config.yaml
n_kv_head: 3
activation: "relu"
qk_norm: false
init_std_o: 0.0226
lr: 0.00344
warmup_steps: 200
decay_fraction: 0.555
Each number is 128 + 32 x the weight over the matrix's rms, rounded and kept within 0 to 255. Layers, rows and columns count from 0. Numbers have three digits each.

# layer 7 MLP down (transposed), 1536x384, rms 0.127, rows 330-363, columns 192-287
156151093072150151111118090151087148135168164096138163130120101087112128193149081147092115092128161147084186185135181112078122115158124162135087156108126088128113084108080110122152150100134152171166054134163163140118085127132156135085079114160098142106168135129149104149130099096118127115
099113078124120143151150149163130149128109098148199121131131127118123127141098127108103179093167119065163097137125187122137138138133171129109150130138112094151103149089062104133065078149136105162106143145131087132127138104148181168121099181168205113164138137121107146102156124102117143099
137145122094170066124182126174194126115132195088063142098186129163064117161173192109079100169175160089119167072159128128132123145129181107118108136097173088106164189133095109047126175146157132171136096195107119102118135190118097139157181153186078128160152159111121108133098158151168079042
139172127137114118155152094161143126128173180127167117092091124078121146092076100142099082124183148138134096133149144065070109112112120170074160106136034163141158116156133087082066119150101174134124093066151149110170132095182145109125082155081140153106147111125169111141177089155145143175
166153139133143116089123105160127107117135093135157181130139091126180072103100161115131131138150134048080100136145199164099190134155104105107114179119145140148163100156086128087143087127159095072168138135155121121111123127111052154154111104159037128154092086146193171138110128157156119215
142134155073171122146183167124133093149083109112118178130144140150130091138143085121158048116094160017119135105101162102152167151093123103177111086144090117192089127149106049086142150099118129109124129202086128162140140130127139169095121053057153092144110193103115165126167100087109136105
120159141092091113127138114113143141090132164099087144114117152125124124155147155150111122080144110101144108106082126100143151093129133106119132132126069168106103128123095119145163142116124120116111168111136107104131075159164187174090130103115152113109121126119100121108135108126095119083
170126137094155231210116124146103154124096184098152175122177104118105165187097115081084180150184076048094128107161160120084103156148150089096104142180153119127133106134141071118116137178067104089087141112122090115106087179149125117112143129150113164105151084064101155149112122154086115117
143137196140161129141109125087134096148134135161134151136127126126095096156160117113122049162112108192115076159112092101150109168119094177136104135139199163140140156123129113135128106141075163143120135150135158111148119163135130128148122170111181182119128124114150172179103159145121084117
120134100137094166128086123155118195126150098069093145139159165120129117149138131130138115074119146095106096182095113109163110130115136183122095178093122133136108138144160164112161122189096132112130149114143112193131090098102070147144124148117139145206118123109152090203123140106142127092
120112130142163118154069165092142178132149168140145123189110178106145116130165119100113145075157129126154145152165123187148172138098136149168116143119106158084127118068133170147142134127182114136145076093058137126104140133172149107130118143162112133105130099091077079084154148111134167133
175127114156128121212115121131143146128127083090147097123079144168127093112109122082121103085151087061158125098120148117166097085165109122073206121111149160093131140156145114147169118111151170143161160122111141069107160154124091146151111136102080072114099134102119095060141150101150093103
145111127121190077147173128150136127142110123185148083121111112177089121141119109159127140095114134040115190115061163136114171118102130106078147141150131140120110106150152113096069127155088082126175101095154135175156123152119149087139161111114144126124118125130100145125143081127131097140
126105119078150182137110064137116166149162091146186148152119143124080148130101089106148130120163167111100115215182106168101151118160122187134124091171141129119139131141138217086119124180149102175091119058132168123190129147071116119169109166132099164124135161155064227084093121126148193136
131168105134140165113107112089160148082115131141103156113129121123103151128094167142072117099154126166147143129126103076151122179101099122171136147152140126132148063183108136094169117167123129155123122145123106128109144129121189165102065076137100101120094172097119132111138140101104115149
114108147133130156193102141116148137074163160147156177123141166067090092098226139106088104107095126255097124198112077104125088110116125087133143074195141106121120144131145150166169132110148174148152119138132142157107176173108110152095146110166100114178157173124181099154094101118179090093
151167131144121173097182137199066137135131143152094175145126118167122142145166147137112147137151185064117146127106133097138164111158141115144140135114120116155063145089128125120143125103101123104097123117125108152182150128105143139127157057180136124100180142142156115118097116126160098155
144170111154092098143091143118082128149101138062061109112130143133125100133129173121159135086093113099070110159170110206189162109133143092133138100105108116122112087077144105194137145159132103069166127084115177145094182089152112080096085071116066149089155147145093139142101145127110150174
201121013140168176133056080138109110102078185059105135145101143077068165154073209115060069103179059191116137153090137179158112187176135152121130115138101135140100047139134137193150088158144158099151068121088219146061128093115183150149153077156130098110156131142207173133150050140107106111
055098134161118125161084094160123128097148173117109168145158106126127137201141122106082122161147174109094117111140167099063136109140117112126101080136112088175100103099110142078124061038159087129129136123121150176077108104126129101105145099153135120160156125091153136149175160149109107236
163144141090135210205083118153135151108169110151116178155168044121183134102147119188182122165185151130107143118142178075114120110124103160143102074132166103117104106035114130149120176074126100122118087109111080078152182148213095062104125156160127114178171170089120100131176132120118158142
096138132147151103129109121115108117155129117111215141170172145119089178072156135108110158114147150022104077136130145101111097085104106158111108131103120106154157156134111121144123134172189173148151110177090186078121123141126140133116094087182200092125165149122098116137131114136158142178
073140119139137115150107145109116148114127185127164101091167124086099123108115157105130157082095138127219155159155174162103163118088051144123121045093110137166141184157075089131087098155148131128125118145113165129158124130145105122078148103096061083052133159132128092110125116105103169132
125151131100144122115126155104160099122193050109098192141097086141117118090170099101097154136150185126178171118103114137156162143101136071130116150077176092084150101132181145077118172138104079127149170174184161089124069120106178112089116096138167102126121141130140120173174079133090118094
157079178094141140141103099112111123179143110163093102124108123098113115108205168087124146158150104124180104161111126132143160157136140125129157097105142133096137131137142103115138117111077078166161145069116173131075141126092116118082144201145126170110084147149160149186102133174127161120
138166122181132141177132122109169088166090161164190073110082105091076122049174128176086118167115150161144077141137133138103156146148062123119165190122153164149150142118141085142130182073116102185052155160126147150096157041124126126128099076163090176097135083122175075180093133120124104101
097203120140112101074173070143130063157116123149127105121202134120145119134105116140149104174147150175163118117112128132095070068150078136137133099128097136107160141133153214148138148139143148149111132108097090148146149164184120161168120108118175191077148187133086165072144139147154126116
176088148129126106126131135163129074124108145157137122138121127123123134121142135143148146154124128058100125141125119164111079141114139124150094141218138119125110126147149161128069097134144102145092156161134177113108157089112163150108135125202151115112144109178123128158097115113136116163
119096079132125144159103180125129111171112169111079070091153151081125141172145058142119162082250149123041152099142149129093144093142151154168145106078143137153122141174212143124160145114119123120124122115129155056112103138146187112165150106117128136101143153138102051154179145135139111127
042159142127100138158125133095105185121146122188127163159122151096123101089152174123111096157095086140153125145127235077081129104108169082134155127215103135099134103142072148088161117162177075162145082162161115175154103153136126179083143147120106102168099085098114111102096183110130152186
148080138134117139134105138067106111174189076156103085154097081136127146091086136128185141179121137092125137135162127187129133107069096115145139153108145153141156156174143123126093120109134194115047154085174095183136172123163127123184119137100191156123146144097164121151153133095154070141
092119098077119102126158172149131168085132133174090114140139159130095146183149105112120213070071180170148090141133141115090139117152141103125145081100047172127172102086116152135100108079165119115090138117171159140152131118126108178213192177074172156044075154151097133124150214143118183099
127167163158070139093067105146166113132118104121059115085180103118105097138100126108142079133104056072165139145119172206155077100134132148077181101165082114129177126183126101128117148103079070064138119137157168113065114138150140089171165139184174107145078087118152103175126149115103137143
118106148182095093123156135087145132142075166102138169124130126094092052105130179119149122099137149182096126152097112128133160141130146086148154139113120135122147124125136174132114134138079130102161156133147063131154164093093091125099135104128105099135093175138172151122155176112144076128
# layer 7 MLP up, 1536x384, rms 0.122, rows 331-364, columns 192-287
136128062130126163165193124145118163106137053158092164086142151173104158109066134141159142127097137180093138103155062068116130088099163062043115134138135079130088140167166141116149078139172168122152146104079189124146133136117052063143096117113112083169107114096074100152142101197136098122
103183075142148113092100092133110138125086135100158084164124107134106161164169146107098168150172112135134169083097091138146072156109116050191128196129184062124124105123151184090134145115103144155100160190166121074186102104162107170125127157136112173133201168155202084142125110220186112052
173126171130109118112118127143142087064137176097067137130163092140135132162129117122134154118127136119126125126104089162110168110121124115107156087147179142060112147119160113164092101114147137159101138157115130110132076147172060108193114138135101137077145097114086177156161140149146130124
054099123136136147113124173172097149133165080150204103135101099102096126142095087105089191151094127107126121141154093113102121118081189144078149170189162133178142214128125194127090086137098148119134146125174069124119112131125153174125090131188168137136133154162174134124170137105070182186
147128142099149148173176124142155125112150161134171116168137094130150122063115137123155105106119107099190145099132107177103129091141106104083187123088066145102144107156111060103107109180147159125086139114128159120127114124083156158175188082108082141130131155131097155123116137086182058084
131131096093142093121141144142080147183105115157114096198136100120126145128139111104127168127110119165157145128104164137109142165149159129070164106138146093143113139113134149090131140113123124111098183171119153167157114096179143102171164110135135123113086112116130160107140068161131203122
166065107108202067184133133128093087182145117172152163058094107119121158161063132148096103125137111104151125087146120095122108122165105175120145117139175109173098155173102106150156070174152137149115165156129142129118086164171096149067170114129079076100143067111122123137116086120115126128
164087145148117135122166160134093154108126114178153102122169133182111160066144134132171147118182108109146126082098103086117094140025129115151127178181158114143138107078195134184094140157112110081173156119141155077096078130160154232129089103175141095143177082153102195113112100169170159117
164057094098145156153097151092167113095099125162101090139166193185116100147107117072170161137110100116143112096082116139119112148089149131146188142145095131129200134079054143165124192140122113113126106157116129125147138168122216149109168117131086130127065145105123191136113073128073108117
102110100165097122174164131142129148162102083059114084088145149129120131158120093130132128172138148098142146142083191106155147147150141161111106169102134128194129157203074129098157133109147131130112182129128185151097142152154108125119158135147192123153107147099151139124125109133126130130
103168079111091138058065173127139132119128185144130092150143127098128137132156148137078196132037162122167137125147107114140102115105104125175114111166139125151160127127162102141092100105080152056154127101127068147086151163131155113147155132146123150159118154120174148160143150160130175150
121147078107103152160172146159151107105114100092120167133103166186184182137139131116122089099136153108095126096117133168097111086181093085105122149132090170109202181170064114129056119172144136155128121169131084133114100136160181164155100105168154101166103115152159165104104108108142053103
059147120152135168167111187099134154129134187164103140126134097088126129152107095083157064067091106170104140078133133178096183115141136092189134100162207067144123098122118139109139194134224204130064093140143121072099144116083110183142167138117136062094080144137178071100137152132113160153
123080140124143119132162122100118091071121144127129047108105191053145150113123120112139128185158133167120036089082123124100149149112147119144157110135145160116120123134120178135140104089155182109111200171073153120138208181058086161183164131176103156097075112181115092110172121195138139169
124108143120154160083155157179154137143090130079190141073108111185161087089120052176110162078159129144079148117097129152129099158153130116161107090154141165116091076111127179181099135139107172083089100146154189140129191124129146179159118120081111139114136154144142170199114082130029156085
132116130141140104133099127084159140164124156134122159135174131153144118117115077128117146116091121117158083176141120141146143136108074142118107131097150153059145154110163101128167149112134130173132166127147126115165164099126124173143117182143145114133126110133104109091099172137136159140
170118099141078156128151125152141139111130191061130122130102162123080102155129061108099135121138116115117149148124104144158130069123154080050162131140184138157114072114175091160159116094114149175162141118107052114112104149099078150120120118094090102086131115086109169134108151101110093129
134132120144119105120067132139153036146126179133132134131115122119109143154078188163149083196041116112076101124119128116104099070158167120143144116091117133147137119155127091192111119156060156143160181117143188108082090116227153136123179117141112137124167112092110170125061068133125124120
097120138140122089128131124164078157154181151113026100136112186112149157145112165144103087137145074112078120113161075110076155122162136135087176092158100114105076083148184181130149118104116118128108120184186095132141129126158167127043166115166068085146134075085215132059128094135102115126
131141144130148126101137184136072080139155110128094127123160061129152164082031131199133114126126087158099094086128174149114100068104226113101157149127088161067181139113143117138129084101145152062128109176133142112146115117106076101145086135056135133059151097052158120147134167176106085161
142100135114079136128128169122177134178148108068131112162138093123053125118157077150162128062127086066126172142094101130191133100078123196150110129142085100170111095109087117178148113118111157166148111109095170130182132166157138133102114118105107127177181119159151176116147137097084131105
071150117174150170187169164123158135145094147189109160113139081176091185142165055142105126158137143157145129113107102105134140171083141095083132103188114139125121125119072091144172148092147181123124092140209096067090197147138165151145138161103190104123131122139146165066121065101097149160
152182129126161165115110126123151073118106089135160128154163166144148102163130125073102154174083169086138095106105155094117205165133151099161138128134138109208161177144120168138129132130164099109176097184149168053167148130163156192091140098062094151068193155082137098137079106137139128151
077131118102155114161058117147152099126117109158154143128154082142086122113108148137174116137184127120156150142112191104140094116119126106155160070057163135113127137167101155192122128146062102104134195094135131136082166119090190071091099094129123216133118137140116119101099155119118144107
105122138125152107041135133146148119131121100141120133089149125160155116130060090110117159162134130101098163108099183131206159140135153102125144138128172147166143169205100145127116149117159205095127140153143116111133172116128144110085139147130132043155102133067113145139114125149120090176
099140142143131127159092140172120098140104093130134089098092119164117131130138159125106146178138073098159097115128058157161086087166121085113138116139102066220170186123114167123183113084096123110136167163152145135114128149106156144127115088151114082157081075153148126127191176103177167151
151119126079098159107100124116040129138136149159133097106117113109047155100148136187136155112134116114186106092086083150111094133144140191132096124095099083166165106137166146081094165106095156157111166123141117129102115100123100138116145087118154134111129124129085095118202136118173145139
105122159147086141069159177066132128125123151086112110151109191149119153080126113183132144083169081128147090125113099113141125152105117089150137161084141139131166155124133105118153103132126162121123137079096156125097155073141145106108185102142099079104099108152070128159102125150163144143
092142074149141129141217160113079141116155154120089156153120156105121136205109129134114145108138138109148112105128161064123078134199128109138141117177112067116124110153172083144136175128146153127093176107100110146141069166181106187121129137141127150144123111077045143097155195187096166133
165104137125110181176107139132160124124142128136139107093085097105146155188131108113125106138105128120164105146130120109107171138154148153131119069177105082135073090115123111127173177088136109157157090115154124100112126159152149168098109106051142182100132149118180103187133190156107166115
147146120127115155201155190148171105140144087099110151142126200077136100109160104167108127159126177141156137085128143095154109117127101154149099148076190122127147096102089139134142151142124153161180106135115135111110140131168134105110103055170130116176134124093152168109099131163062134131
174085158154181105086119153127088041154135117132158124134160111066082165161100100133143125116112139113126129068143155123193075132095066098132113118102123135194110078119102118130096110109151181094166119153144157126138128176104158161081116163088144189178137079067155074110153105194136154105
142127154091144169149166153093147172106084122103098123128134158158142141048070114138087094116125127169127116128105095118106174139121150062143102167093147121128090110177170121162135079117073092113137096136085176166181108131169153141168159161103146103110138140135121114125094111159081123136
104156080123175140159198113126128159104194121116149168117127093176129108154072147181098171176134109093124141147042132086127130141062135117092113135108130116086179097118116148158138126173057095154133178098136151109141125122074152150158159118157164167176122073091106127115156181087099109141